From a checkpoint of a small transformer trained on Wikipedia.
Size: 15 layers, width 128, MLP 768 GELU, 4.46M parameters.
Architecture: RMSNorm before each block, no biases in attention or MLP, untied embeddings, normalized queries and keys, capped logits.
Each number is 128 + 24 x the weight over its row's rms, rounded and kept within 0 to 255. Layers, rows and columns count from 0. Numbers have three digits each. The size before them is the row's rms in percent of the matrix's.

# layer 4 MLP down (transposed), 768x128, rms 0.0625, rows 502-556, columns 0-127
092:118150139126086143122112135108120123115127157114133153141123142111150098124136083103090160083098142127071149123110128120124165108119133159132100138081120156121098132159092133146142106111184121139142153154139138137160139159147136090137089128147118162110099135066143114074094126143119138150123103104130124149132153122090161165127083141116147128143136138167089190174139150122128111127154
125:161115122121139117131160084081119145137144145126160159111131144137152155107114076161100122175085112126107143154082149138091110125110149091142148137137161118119133112178175125118110152122148093151124133124156159106121125132125146128152142062092095108127155170103140118134163148135141101124121126116143117115110117110102156128143147142125149106160148061125137072136098076127123143135134
102:128114147078126134078127129107134119162122147112150177146110068129135166128132132108138168174151146100120157119141095154098121145161088148148131149185110172132168120138124122111139136107129094120181131125148111089143145105143127145078065117126097123157118171113157124145119109122122111120162157106129145156097122117136090123132141128129119142116152170078134163147139112104124119117138
106:140111094139105166157130100184102143091171141107104148130112141133101101091083095136081066160132113169155107142141118120142142116146101137119136170172177149154146131129143185159083156151166098111126152133117126118144129110169124124110105116144121134132163114130117132091081120148141122122144120159107118099148155103110097138141138132117107116155134129104141122137105127145145154105170
097:106163130137131174165164089128103102109130118143142109109116157148105140143137171160137119094154132100150112137149160143119155161113153137095116149144141130141089127108103171177160085081124134115121122084128123117133127092140172163114111107129113114189131129133124113144150110140112151158133132135160159141116108108129149112093106132114122135149115135089082061153107145156148092090119
139:141150136117096139138121102137112108123140107070158136125120178150135152151103157133140107146142173162131121152114157136136123107157071114124142115151118120163126101169099096135142138116178154083159130126094145126131151115105104179138173146122133088138135136119107074142137142140185150109157131173143140109106069177156128126137118163129132142123144101122127154153124134166122123107110
088:141105109158119092116101126135121150126126115120104080159130134128076140130107125096119153090107112089138176135130140168146126134112162179152151111120100182119140137111130124098098115098081131104127169192159133114154102156120145148072167127144124153126138135130132101109117115174138150148184130115110131113098122166146092108126157122163121117116106131097105149119130159118087135130119
095:154138153099117085130133134131111109123094134151154124101172089111106115175154139123121132131111129098096173073140148097102136146169107116160133160122123088118113111106113117128136115104116113157113146144159098112151164156129148117165107127188103122083129115172114117143125079137122114146096136166106123152137137087084119137140087141140157092112145160159146103125121152136111082131108
102:157115146125130104120141146135129139088115160119180122118139112069112137094128125134081142126142100124129131134119073145106132125114128094111106170131156104113103138144175103147139138119090110174178167122159156122101121126134113119144086093150078061101116138148120153132139108198094136125095109138109100113168100152124126143135113125139133101144159131136120148131145124134153094126166
102:137134121137091141151125092119101130102123128144131092122102114108128164140120097129158089173133112137142091121135143118165128141154107129159125168123135173106127106095135100174123141123100147131124178109126123178124147117109121121159145111138123118100074131121128099149090132150098163157105094173130100164160080103140144150099126100134089162144147171129169064141119131155109141132127
109:138120135198072126126153063112145121114111176095115147102117153107169129111111145146151103141136166101122127163141118093155110129152156138148139098114157162134124106124132109143129116145143155164122113116110122140134133137123160147148136096145120139111114152128130150175121106152151116140118115153075141111098118118160131147142110144119161104076087140203139107153133148117121132129184
084:076124127094128140161076101118118157118138132126106091146128118141144163100102143162146207156081154134125119128144131144096114160151153079154105153123161121124122104120155121149105123150131104119173136145101164125131132116079183140148121110155097115118135096137115126143102140106113116126089142091176122178134143137101144139166164115118138133124133147144129156098133082109126108125122
094:164139178119119129138094152104166086094116116135129145153110075104137133142134120101087123107093112118133135118156119097121164108119140173161132115092149123096079118162101089102099100102118111136117124145129120182156162150162133136110158143150120125128136166067106127118162153120115117086107111177118115124140150157150112100121119108100130125133132133109156109136163152107111118076130
108:136151071100117109146164116138121137107155122101131149132084085133156112159131134119124092146117095168147136133133135133115109132147087105158170129126158131143134129133139132197112166078096060103141119130143136156125122095150120110136131137157152123135089108167137109091146130153138119118125121152151141107102082102111153110157118108097107153099135119119128075137099113171121178133117
087:148108129112137077100117108137155134146122128114153123144135125110162079125153146109117146159158159109145121125141144121088162104121121108170132135137149131136095159154115076121140130141139170171158152130128133134168133125123133104115085178131143146135116144168118115120099126072142140144125093114135115151097126106110094094129074128180091127085147121170138170114110143126126199127129
104:156102097117094100161130084100140102071148139089159118112102115152135111108085134144085111155158149136200128158151124135124134091131114119094123164172158153120122144169136117107113155122111127109119146110115155095139113122101105132149124184147142123129119101104132096113165095144150131135148098146118143159107116163113146103123164146158117108114158116155086126151137087164130134118132
092:156107108118140144086135127141122122093126142175159147125171125158164124088139135166099093132096183152144138141116120167126115148129137095149113133156149103137138133144125151144146085158087122100091128153110163074124169114087143153133126086135119166106134137151090124124131101117141115130158112103141108126089181096145131113113167131123130101125117145163177125159135101110118125082138
100:156061114120110087130136123168135100151088144105118115114156095149125108078134119115100117175169097106105106128088136123115104160138129145162058144121130093126146117164137137110117134107093123119120142134086123137114099096148107126131106120091145163121131170123148113112108125104114109152104169123084137116149133124139163120162089169132145091148122136096100093157133104123139162130134
086:134139165169141128112130083145093131130086128149151112131116141134125130149134112174146097146139131150132134128114137113113122140101127159154119108079085152123164136099164159141101101122124153114132139088102101127144136107080125144169156134136095157135148090132124176115120173132108069134128146167131124164172108127189130114140159109065139137151131095102153118105109124123134126155167
128:079110055097164155134166144139138164126142093104108138121116112095150139182144150100096107175145115166150144136132139111135100155117143127104097114191088168169080091161134144134102116129132136130096139139106126156144107132139109124134135121143141155131173121166135146128124144118139112122106110085127135110103164138135165112141126084120097145135170140162126126122095128125119137155135
111:139159112110133135112091087138119171087115114143120094106124153107132120133124118148114142114123134136116131095129071189149109156085108164141142097159085164109074113090091114125134125131155147124112150152146129145090118144153106123129120115147143157141155141056132102133125152092096093132160136084116149100127147124112169105140169095125119140128136128153121128133165128110170147123159
094:133145171087107115126166126145130155159087132118137144131128125144132127150148150100140132122140136118156126099121131088094145149114150147121108166150094169133162103108114122112100102130124121186129124157152121149152122153157137101121115114102128102152104121149133116101149184144112105102090122104132118147157135159072099151122088066131148177176117149125130145111130110049121111124128
094:158106138156140080111107126118145091120100154125101118093147091122178132098107092127109154130114145111133122137133127178124084119115162119113087140135101129105109137110109123137105111128136110133142115124132149055130105158061144094183082112124125168086114104099144149115114114140117096127120116159126109113131122113115140176097138124108143142108120107138121109123142116126077133170183
097:112144151133163125139120142146118112128139117114110090095135142120172146156146166126112176114126167145136146121133080125132137115123115110141106107166144160127110126125091072138152170154109115099098114164187112137130137165135152122137127143100161180111167146140121117183135125098115150105128120173103143114114139112156122102083137132142109091116112141134108146109157173133181141075110
087:112120125133104150123146088120127151178137148079128122145138135100158144156110159133119118142126129160165141129179102133143142121128153131067115145111115158100105134124112139162178126173146152143105113159095111159089111115124143133148146109146089159124140089158154144129136120085088135114119111115084144154161143156133119144139150076162140125118081095115092173114147118146130177140120
091:124122149125165151105109101135124146137110100132126128169106112106141115122148124189152097095180113136150108157152106109122128116116141151130100101088127096120146103135089096097219093171119156089115132133129125111149112161117107089140110136138083129125119149142108128137127121154149150094138099145162106109150129139151127138098143106120163106091107131156127104177137110096130115140177
104:134167104088109128146172134123116112098172101110113136149111076113134102165153116105131108153118054163168116124165135123109106159134105117140156121140148123134143105128126120148108155085122061122111157138102145163146127094151140092105152113147151107140157107147128126132142119124160133147094125147145146139085084119085126132152117095104114158118151105122119063143110129162120135129135
092:099127136089125102102132130093093132104085119169129102166136179153115083125123117124120104099152167127129122182149105132069111098102143160115127146140128107107142107129102119129151141174123121112144137160118123136124159142152139152131111136112102175110126138101140135127088119176159117088082127095097173158157171146164148097128114108117155133154147123110120080112112154132124131099119
098:122180104093121150139183119136118101127159131119116180130101071139111097149142113097125113138111068131135136139149149116137096132160112094155158121168140124135130105137129117170103130094123075138118146133079142155150145094137120092120172141151152122154144108154139124161166124146161129163099125138146122157108132119075105158141130088115121154113132121127111074141112122171139124130119
088:142153148099108106135114126131117120133097154138094131113066128111123149124121149109103130162140134138146141117115120134136145084101117133147117061154119119128121115054159121081189163114123131183085136148145110162124114111144138108073111113104115139145107151148129118118109125097123142138142111121158142131137137149115172094062115103150094159109129146180124112146135109122145113164121
094:097119107151139143115139172149102074146095156122131102137131128136134099131138079139105153116096136149147128110138145143102118094141184135125152168139148143166123111142113125129115141112132125127144104090117149153101136169128188114132148119097124150081146055117088157167117123150136142107159172145149148119129132137167165092173149123145141106152153120090148100136118133106153137094122
115:072175155117156122127113121116136132117128134111135131191129107109153127142154157119090143089099079126131137118110139092171143174094151122104123145139131121145088165145109103149134132133144115107126138114138163132125136131129123085091109107122176160169150157099145139120158085165126120131143098126107135135098112125101101187102154096129196102113170124100138136145139134136129128133102
104:131158155135171159104131102146105133105131166111140132164144094121122136157122090110130154089136117106101108126115073123107110110144077105101103150111093109145101087166115153126133120138129153122171087127133113123138126116114125132107161119108092104131136057143139121151163130078095054133125144164152124106151125137127112165102128131128108126168113128135119109153129071126114153149132
100:134107138111133140145119111088138125139163106121148163139146130133079143140132158089100113111182095125168147166114145131118114140141123096126115127157151133149182123118131128164153130098113110111129122145146111130129134090097118094134139145058097143096131148164141117114155121147130125162067095150135151137098160092125114106068128100132161131123112146073130100119135078145144164113109
084:115108125119182124128136104113127123128103119113106161129159112131100155120128143088128118134112118137077115167110096113146116120080087166119132120121149163115138150095150111184104137143116114129147145111114092191131104147135175151102126088170119133128112114118117122138120102149143158179169110168094110160146144131130113125160099133140100148127120155141105128087099162122113076110086
095:123081131095111084154136123149147165107108147109140086134085121094151161161122123140089134114134082129126110120130127196147119142116148124125124099129143157117100136135194095129119137110090110158111111121146127126128148185123076104159140100131089145127131170144140141131123126148112154159100137129128107133111154088160148130107141098158118163110150145147169127104164074121114133138147
089:114105150100137144113122073095127071116127089125124155122115120089180146163094122159103129154099120098163105125125137080157118081145162126126128108158143129075143108115113105130131161123158116129123116122101125122143125116134147105094148111099126155102142163092094116140135084122108131085125143085118120134153121154107125123140179114120151109130121165141124168162157155130149138179163
100:113168085076096117126188116147131116105147121119094159134121068120136123161106109105127124147109070156152135147140134128124120141150097163141174120129142104159123103153133129193126153109110066101105154118110125185127115093141130079110130135142143131125122115158124108117148114150150109151111120134142133149114082096095111138148099092146134149127136121119109087137086105140113138128134
099:083173113094173116141095124138143146157157119087183097116141108114136160119160144130116116144153121099134160125147138162149171177138110116136111120129114115114139132125111138151168128090192107130156138130105116154142136127104106114076161164108130105138132136130118103114136109117133150132165110141141155140126109113154092137133146174140164158082094084165149187117136107132140131129113
121:109133144120155138159102108092163111164116159128173136114121140132168130099146139109176173111149137151120121135145151152147138140091117101080167117122114178107141086137130157146112133134190141167149171117123149120134126169115140104109106131185095119152082128125170125133133145161113090128111125182115109131107088089138126137145116123130125076123134125098143127119101094148118115129121
087:143155161176108086130124151111138109134134136129185131129145125173161122148139161131113107111149151153123125159137147125095110081108160108132125115071119139129159135096091190118137111112107104107107151152155097146127144099113112114108109130144134131099140144169144088159103122146162139163117135137112118120126156101173169092135145130123132153122085152123177094147114154151154140178138
090:175114138104116121113131148106112152170118155121133132118127125140166163139132108104101121142150105100127129160132124092139074121126163134136136158138131182155142101149123146141132136131100101157178083128090140145115101149153138151116094124114119134123167119095152123127159113113131149088113125104174112141123117090141132100161146075146110107077132168112146129121148092134113080100061
091:169130114132105140121167170130139134131140131129151144139175120166100107154107134163125178121136100127122144134115105146123138141109108110106115088143060143107097151210122164174162116192125169156120145104108117127132132123126147142159142077137093138119122126118130177132053124171151130108126094145124150131150094117116146105144131095142128130139125127137138117124149129127143112122132
103:140109139159138144139118109161155095158170098116102132128146157115116135132138113144121114124120099066139135176113099135147148124125137176143119112154135126090119142111110114149154108096142084121146174098131092103126162101140143099075136108113159162133158113137114108139134115124140131077121126166145147126114152146167110098075130108155178140079128167148129143167132164082116126138139
117:131101123131089122110114136120123161159079173132118101096134154106145079139129092115104086125119145109152148130148162143108156121102095169143144128097132133147125125117124144113089118152127115176134120163151149157105102146146140079122113139122129114084113151130105118080122097133146166134136164156080175104128119137099130130071128135141170117170122142083102093136123148133113120152170
101:124162097094097144150184106139147120127141108102112151105109085147150104177131112126132113140121088148136134127107146137103108135148112122156167100140161134138116118147126127168101168080109081133135158110104120155103128087139105128120137145143170103120120104143146093123160103118163134158135099170150123146102100105085109135141124087145126139123127105106116063145113111191112156110113
108:093162111083098113123156130163128104104110098102115147122099089121121109139146123094099094095144069136171128086131100108091129129129103163109193119175135128144132120161118102157137146116137095111130114138120122164087128125151126139133163181149136129134130139155161123137140137137167127157125087106148117150091122114092118149095107102172129145147116129151119098159119139164098110109147
149:091126157134133150162107064108112135093146127129147142129116108118151131120100110136136153116147160131128127129153154148163129119107104131121106155124167179103161091115135059159112127175153118116121143191148119112109125112068082115128096095124071106112111132103149129105152132146071130110140118132071123136147142131099137128133121143120139141126096115124155137158136170137126097126116
110:122115124090143146150156097117097118109159129119096114142135126122167146149125157184158140167139122156134166141172168123147108178119167110129127128119099158141131132134144134115148133131107121141099166138147128120135128136100125081117143121151078163151109146163143123160084139091172112163154120116116126141136137155137136114131085091103149136124091103062138118092096132159133184118148
093:104151136116132122114152135101158123163094142116097107129148179113111147134128177157150131101179125106120124060148097150144147181127115146157141123060136185131087129119119124126128113096095139152129120127125139172153117105154148120140129174170139125112160131168134124147114120135111173143113126135098135109152087124169126140130167094155145109124145135131109106125167136097092134141132
088:136140102132149146160154135107128104131158134102065153125077091139135137164136095111124117112093092147129117084160165139120142130163116107128165108123163125163143119099116099178120143116104074130110122154099132139123163109126117101133145161132162114117159120173146108144145156148160116122131109178135121152096094090088134132156108092102133128143131112129119075157130107172120145112122
099:153118120108113127121104147151163116121135136116085126112099163137154146162116097110100139127159120129129118167144159105136109107132127103158116087182106145166089154190161091118113101181178096131125151157113096118114105106095103139126155106158135148123162149113145109126130162102128141121115119118097119096137169133099091152146142182108148137085144093147104113135119159139138128135103
102:088128114113103093147147161137067141160135146160112122146141212106137126134136109128167143129103115168133119129151154136166140166144131119126126145114137113150123103132155147119136124080074092116112140140162087124141093144137120103144100100098123137139144110103128136131083118142171108133139135142139134103121187120151122166109156167111106143141110117107134126151210120124128110132114
100:132137137128105112129099080136147139115103121118129114110160108113128140172087114110119152127143133141149169112110177151131105167126100135083150103126137118116120106106134124102168151109085133126150104146104100117160151127124129108113159159176105096153118098105115097129089162084134129135111137158152168092098135152128125131131140113100111125146089132160180127117107176171105105192144
082:158137129140152125189150091107124178177142111095132143088093116147135158115154125159154129103147118117128113137126149146152085108164139147135105148148084134135150154159153170137130121135143143141132095094130124132131088107150106093175084115119139170094117145136137160184100140125141186143089141134107107128142129110099136113143177131093100144110149165150128108128114126121147134145116
# layer 4 MLP up, 768x128, rms 0.0954, rows 503-556, columns 0-127
106:169129147071150088148142091125111160122158110109115118138085103113114117137135100123159115102101126118105108117147147124101144162141135117208157133121159143145143103165148129136107149158086104148146117150100137133113116138149095115127137128102145087100133085149167158142115141108124153124151114136146140128117105101091170128136108121153115133091113087103123102159121115148140190071132
107:129121114116152139120121140115138141131117103101099174150106103141125142183127106181110142182109121120167134135165135169138142143134113106131118107120137075097112125146155103136085144125094114138166128109150170113161124097145087129161129109123129124147140115165153155080128113123157128102147084169157126115140118140105122157174155143109106118125141098061159094163136090145130138137103
104:145150129136104129143155118187131124144183099121143164166127113132123119129129120136117136183117099152124116154113115156123128159136080167171112131073157171121093124121107097171080098108133121116125127081132095108117164122126115136167106145095108126162142140142156159118105140083125139096120088151118154115136137105121135112114119084142101113160159143158155117155090150153125149144146
101:129153099128107118082150103213151121103109109114152154105149139127137121158154164082109132122110137111103140130100145179109095151137104110147160134127157109121117160139176102148137128139101128105125140095114119119123134102106065143172106117143124113114135130128095165074121151085141112097151100135141155142147150122093128137124140114115117150118100132112179132121119145179104104133095
114:179135138133095131157112051135131123105163134109122129140109133177133134146126153141146133154139134141132107168153129157139119147127090100140155138142147101147145130178127123115123115135129124117143182140066133087105143134103120115106131118142157077138142106110122088106163164103133146089135144185132150111117069129126143134109113143157095135125126081130100122130139171143150139082099
091:121155155120136154136130135138151154157147140141153143100109104129184110088145143159142127155104119121122122074142108123116113153172112136149120140125139150105108151120147080130155136093103123112088135064115094125077106145106132149173102115128128120154089113122127167166120168110129108149093119164166101133095094091110106163123124097117102114133148156157168104134150090109145129126146
098:124141159091121095168148081126121073115121130119107153097098107123121120162126147126087102123109126159114134106097161135118128113126137116158166143164186114129155131125155139167103140151106124158134101129145116164155117083156102130140128143157138083139111126150127070126131137129139107148126089152100151073120131122102114108176091139169148099150133164103135103085132167140134111128117
105:136144119136104069130160084148125127110147117136162152121116124131118149142111138097113146121074128130098130151093147131139087162143123095122133140109131141123110142126139120149098134128089101126120123105113072118126125099129100116118142066136124145159075107165142123118119087122122156100105118107111131130115126112081141186166091144128104156079157110108077095170140152156157165118133
108:143175114151097138172145161158106137130158105112165134141143140137142067127165087122126140128078139129135134139109126118141126141169118131131144103075123121137108173129109107147112159086174125143126149089116133131139084111164114115131143124117137088159118114121119118135093141134145099131133133173160127148090111095125114117163125121113112176087146093129105109107080152182125130176126
111:103168099149083140195124137131140096148144128116160128160127123126120127152144106155114071144131122125126130137131145145132144102128108108143176115111137124156146093121125163145116108126105130135134123129093177116161133093106123155121169100150151116139121090164096109104135103123153113136174144157176137143101092110153101134125157104134094127144103129122113097098052086175126138151130
102:132115143128130090123120110159144137141129125120163167167131108113141099130121115168164133153101115132131166172120134167124131153143121138111162140099157119092153127147120130146145200119107119127136195086115118143138110126128150157106159130104123112114129076178158140090139164115155100107133106157136096086120112117133115143119093126153114178123147112126160122133122063118135137083160
104:140179114100160153165099137130166094140137095140126130129113087143122123157117158149118129131112095129163141162156136112123092138149144148116163124104141110095121124133090122131117153184120088125124118115118117133154091095151152163165180121104134136122119123132118110097180127125142130144119120161139108143113103162098088113160142118094139108147090109090124098123074083186118134157137
083:132136112116136117164146122171147148126185131128125123145115094142146096145148135098124128130150125126126104157120129151107115153132113102156158131130180115147163137154154123200087132116097090068139111116137143152114115130140130119144146135140132088153099092122124120096173134162155113103093109140176150106091082100105187137142155110132119117147136115093134090139103136163138166127149
095:126134136117118121173141118102168118133129125141105123115078095116134128159113110121104121136109105144112122133162215129150136136123132134140162161164151096153137104146179155147136145119131126102124125153120128159141105138131073089151135111114140166116096066123084154154142088144107114102111158151150131098077108132123153125125097120139161084131143143158129136079111127123136103090108
093:150138126122108114122165137166156086143127103076128129100119139148105134131127122141055146117044128119079120132129171125107104141118060123133164146139151142133120159150157103153104129143123125163148138105070114117146163107098125127128104110137154089160144102119146126112120101098115158126112123165133108140106139131121101110147160162142118109135107070121144135134112103143113145128100
099:123131122108124141126142120185141145072118108092131126122138144124133146130161144123128118144146136104105160148129139172125082177113089158104197132101158134127112125135135093128106108187095096167141181103122168167117152121076151127115103116145156110136117154113131133124123133153118109116096145175124111122099130115116145137138102071130150161121124122171088101110118119157125108133108
105:128115164157084101132163098157094110112142137079110109138103095137113126110106166151106101186109124172152138116122145121122058157133130126156126128111134115104151136187131133152104132087108125092125126156127165153141107150116119065143127101115137158131112136184141127167137110147163130114159147111113112149079146146115117134124124116124115156123127114095101090154085141121126124124151
099:127140104092075110129108134181098093132146143127170130127140121091139152106166129134162150140118104131130114127078184159138087117148101160164168121109128117107133138146133126122158118162126136152089178102115165128116148102093114152137138124104139135157094123116085105092138101167147135126120155144142140136119131078105140135106082126154074148122100089118159108127119149156135113129147
112:154125122107126099169143098153120104116151092134111126129088086147103114140180130086124132154128102163140088134134156125108098200125110106112127102151109108129149101160145116139095115146121108164140104123113107136082127125133107114158133160138153104144120129144133143187192129135114158114125147136144148139112101095126137143168130098153126148143154142146126099110099096118108190138086
108:160131109117116101156129095140144136130148119145107110134091145155162070124131155129126122138130136153162114120114111149144124159165114073151173102093120151143103122141119139173131112127133123088082151162123104120102116110114133113155131124146159115131119150124144142156096112097127133076135107138154168094105159068123161131147133087148109138108194130146093096101110129165112132086148
100:154136089124141138152126143145161114111171077073152129142122104129154105149158106129134090132130128110124168136122154122122118166131093094099111137074130140124129145153168131145137186153147138076128168129123058113120137125111127124145183137110122088130158148133123094105155120149138132143155116122138142134126157114118135108126111127125102153137130115088087134158090124139110176177163
102:105122133091131104181147118149132079167154121124138161096081131143141110124124140091121070139139107138134145154163141102143111137111110149151148121144098169170118130154136133124141166138125133081162148109100157217096150138144127122095102144137145096108132126147110127128104119130121150134134108125150155141129096136070143142110106118147144106122106151131057127107142120145119105101150
108:153120111108110111190143118134126088106160117132134123093103128118113092151109147123141153169109132131139120152109108155123146116158108077119132135175130131147153132168150095118073120106109128102087130127149092163081126116101078125106111130120128070152120100140159126108124127091156158108148135123134119109143145168121134148159113116102085128191151129102122105113145159173136113145104
102:151163096146136147161147124080160100150133133111128127139148111097131101143145134113158131155122112133147113105152192064138109115123102124105113133133120129117161126169129121145107157108135116125159177174110181116152150103124119130128157147149147125108131102123143152140144102138120135118147144122169143135117122053076158098169128150104140116079131108102111092115126152171148164140122
091:172143151132099146110151149141101143124174116090107126130141152135142106132101139125095171159065116150148141131152161109131148108116095097127139166170136137148123154135140146105099164134120131122111123092128135139112165136148124125166147113133157137143139103118141176182132107166136151147125124138117149111114090102148111109196107111166118138108152091088100138139142117149080164158094
068:142161096093086121177161110148125103100130098110096115135114096136114111174169136079150138138120088145166114145175139150154107155141106117159173158147155151173156122124134108164096153126098088108094149122102138143155124124157145088137136114143149099157145115164112127139135138124134124119118124134166154107103114131089137113153129099135122147111159084125119097108116119180124150151109
094:111108134118054146117125085153120177140115107136122162134126139150164138163119144083103133128165123126128123150124115134102134156146065151182156146097188096139103147163125113136115114117139085132166145141086141171128090108125114128120110131112117156119122125095124169088118155127147156159150106110143108107122107159136140121108164097147117113105103118126092098106104135144122150099117
077:105138120102106141159190127160148097138161132143109173128114098154105074144147137097137154178118110114141115145126124174154109158141137105162162108167161137163133106137136138147122136116125105139104130135113154142144149130135139107131132173154167089185142132164158136179139145107154120134124128125162124177105157137086129137139118108123126142078135106122102081119130103149154102131100
098:164120068091105104161140149138134115132133134124116103095089092121120126147119101149141126144115105156171151143121157138096120124134078108112144141149136137154151094144191095145104157114138130101083128146140137164122155112149076120127062113143100080153141107144114096103129135121104115133111118132126163122131124106106160087142140078153137115122179106166135120149155136151115120112136
107:125131128120070121153151109129159124123140145131133135167108122133115140145171118096189110167135134129143133110123126095169061134136134152104146104157134151126127131132127120150098116067119117134146165086126159093111153102087120077097111127136148109110139150116129106130091149106155100133135146124158125184119150113112187117131130118136164165155135117131114100125078148154154113087132
110:123115074105114134138171143112104175111163087126134132148083072120115100142124145134138146137104135182118134131134167138125095131149109119155137132138158130167104095105096124167135130103073115082162114108089151130159173115142147126133161129159124085132151098116144132097181127114148099161124146123130134183120106103104086124121139120152106106124164130097105127130109126127142121104122
110:102127098092135147144108124111112141152113134114126140121125097147119134108159176156121120123118114127148162129114149161114096156165120120173150114110153109147127137206124111118122118099065094108145114142133136140128138119103119075183110166143194119163136100146113099119165110151146086113115163126095118139099138107121141159163117110143120095151121106080124135117120113113130157089115
099:109142141108091103151131132117118136163169083118142161122111125139107148159141133103114131104157126165113139108091140096130096156153120110166172109138119154155148160130120084145160129109088101068105115120099095161137178118145114109133156146131123129161140125160117088134122158106154147119087133112164132134127124081108118148089128091154153136113122124053131102121145095135135149113119
087:116173122137062141150153145175121147110147092138153101120107088150165074140135161144159098108139111111117134131115153147132118149143168092128130124129120098118150118164140130101153132094141140136081139116139132083126147126125101079160094158117130131091128109125117130147121106162148118080126111107179110146111096117090098127095159135156100128152109087116167143150156098139132104130143
106:096142129145108143172158100103153109096155122115169146140109127100136122147136134160121146113086100140111064124129144169104101152140159141163136097178101099154162117175170129142134141131131130131165126155086137155136141091091097135128150123119131107142108141129117113172138129077132143102091136116171102164097136110109124103126160127125093151163129136122171122108125137135119107180142
098:109111120100091117127122067112152163097118128118146143181123084127172140168148131158127126149147130109156130122144128106131147173141144134139168191100114097112135117128141118163124130115109090133149141100103169144126083110122088134155148139111103112149158132109181079116116145078163118148113131122128140161131077113111092092131119120137110129103156099142141139127101092098135150149129
069:092168123061075072131151103194108089112132120116118151145114069138111120155125123121135142145121075151104120136132148150108118141141108130108172139135155125164138118148132130154114146149104096122104176118122116177106117104111110115112142151137145122141111114128103115148138148139128114129088128111157125149084097084116162140120106076149126120140148103117151100116105090145116142144156
097:167114129099116116139142107150111143147184106103141143120107120156140115145142153128140146114072122177090098117088165115144123121152120078132146170147110107149079146128161138137123145120102128139139155106109141128109126091110140105159135120168180089139124099116112136134154148120135135112087133189137140125119078121112112142147102143178134103110099106130100134142127173145141126066109
120:118144101112128113089153140149137130147122110099119185080158114105150140130152143114142153154086144129116127148073149116131082172146075116116138134119123148154152088162102136155120122111095085141172165093070117132120124102091103134128172150104141131157117109111134095140128177106133109176133145130158099125140142140117150133107100094150129149134120083129138098122142133116115128148096
094:128155094067120113120149114124144096185118102134085159138105145114100123115131155153142120119109115096094140152163102115194085117145132139114130129140175149124076113130146103144119128125134134131133108090108108135090135134114161123157169136125119095107121109161137115136163103106151064141083099134173121151106133135098107147144119120124136139156136130160103125112108109090127146081098
107:130149163128105096128126102138098122138142110108117123108143095147121112108136128134138072152105090138105144112095126093102121148130118101146129143115146149128133138073094139177107167120102103123174141133145142112129135113154111063110138147183152137132092092132130095147154105114153094107144139147152090141129158129085114144130126128081073109137137164166101119135142115153182102134160
105:115158155110152145150150130172108117096140112123164132153153150134159140125131110122102122154142109131111084131109089143116105119166086099134139102123128131160125155136170116130132133107122123115107167093093150131085141154119127167089115094112142101148099104158136120151144129124199166138127111108152104113143119090105143119151144084102097129150128128128158095158078132169113141190108
100:159127153118113079109135087114089110104125157096149136111109061132121171147114163114125121114129138121129141079130143122101120128128124065168140124125145108145158156151132111130090188168113142149083147141139159121129122120158099118140099147150093135110110129144131129103165130112122124161140090162134141097122136103130101148187100129116129110160118109126134110113053115140123138111150
106:103125084146087100115104129127131173152160138090164161115114106141101072127147106135149132156145103167128113125128202125098115150115068163140148114076142157144125135138132117135110170137101104066132163141137135176119121110105096122114144124139150138120132135121111124121105162136141174139120149116157155146111126111102141144110149145115108166080155139126130109133108123162108114148104
076:095153120107095090137110127180147120144171109109130132100096087163130116166154135121132153151140099124132131138091130143130116164145089092148156088148171123136134096155120115161107138133094096105156132098097133140078106117133096128123113156139129098149145102124105143154173149113153123156146116164122135163108118096104125133143120106176125124143160083140093090141135119175102166111112
095:125170128094132148162153144178126110144138089094127156108106134151152125156139161117092123118103108094116115086107165110091130095141097085146198124156136125170137113148140115126122154163119100106107125149131094154057134093142158133126140128142152128157131132120171140129111145120117146162107139134136098125108140122114128118156106096161120145087113105124089083116120098144150110104099
125:157161128099131100136164126126140116152132126091117159137148117127148091133159156104137098125141094086109139132124165141098099142172118108145143114120103150120104135155159119152137141133122102131135142124128129120158164120136115097131160101118158120147105077177111175124100187108158133115105146128134141139122125074089170091151135114132115171110103104079104094148130091136136143075091
110:145141078063123123170130107138085099166159110096136147101119113097187114105131101161123117135123089092132138155143168124134107128161130122122181133098157134166154134133137123113131141175076106130107154119140171145130114093104149141088141112098113114123146142124153110161113140114164146161160163135103110129135109133137103154124123122135129145136137115093110090100114093174114153132132
083:163120128127090117145135084127166125128158141081130157122104115107122103139135125151154155130128129070156158121099142083130130164140100057115117104157138138151112105111134088126087122070111122101142170119102114125128176134136164128171150138127147094136131127135108116143127135131104106100121083106144110130144111075082102161139091131101119103155105129091133097117134118161145135139112
082:104162103092095163191180115110118101156171131100114125121056112140109075162128110136149126123116114124160120147151162136122121143136126086117168134107166114167121122147183128137105148104098105142149140134121150172160117116124119093122124133133162106125103094156120119110144159132138120108126140139108161151106117078114123134106103133129141152167136102136098086142146116152143119157107
104:147144110095105109115162124169114109124136108113107138161134133158129129138131087135152107164140130191132128124131108100108133166147074144152142173105109168115125150125094111176105141067083100147170126141122078166136111108126122129159097120124133135135097110095133096137124142132116111166072098130122139159113115112140125139112113109165153116102123174166098133115097154130127138161138
109:140205175140132133133124137138134113111152086139165156109116094151177098121120072108118125119138098141115117107106159136134108108182146099143134066110125084128141159128130138118099134135161129133076156140104174135128112116137102144093144163108158140117096118133139131122126151113172125137156137104170125140101131138125129165123136087122088143140113072151146099118108138149132153118147
104:148132090138139176105134125130175119086138108105182155158130109133104116173143139086101130145094089105124089115124165168099107146128128164084155096079140125144149127137127106113088133123122143128140145125090108120141127088114121156132126164125168128101111114158093171131156128110116154120155146139157120128102134096082089142090145135123138154163103100151131103161098152132122117141130
094:120125104133096133146130170125189114087128117089110148150081097125156091098128104141107151125134085143121139132140135130131124149158128131175136140151094101157173119105151162135135148129120135123165130111095113166071177089169122149109161146131125084124127133140123091093122124122107147110156117080141113111123122158098160129129102118191133088138147110130146117123158116138147101104136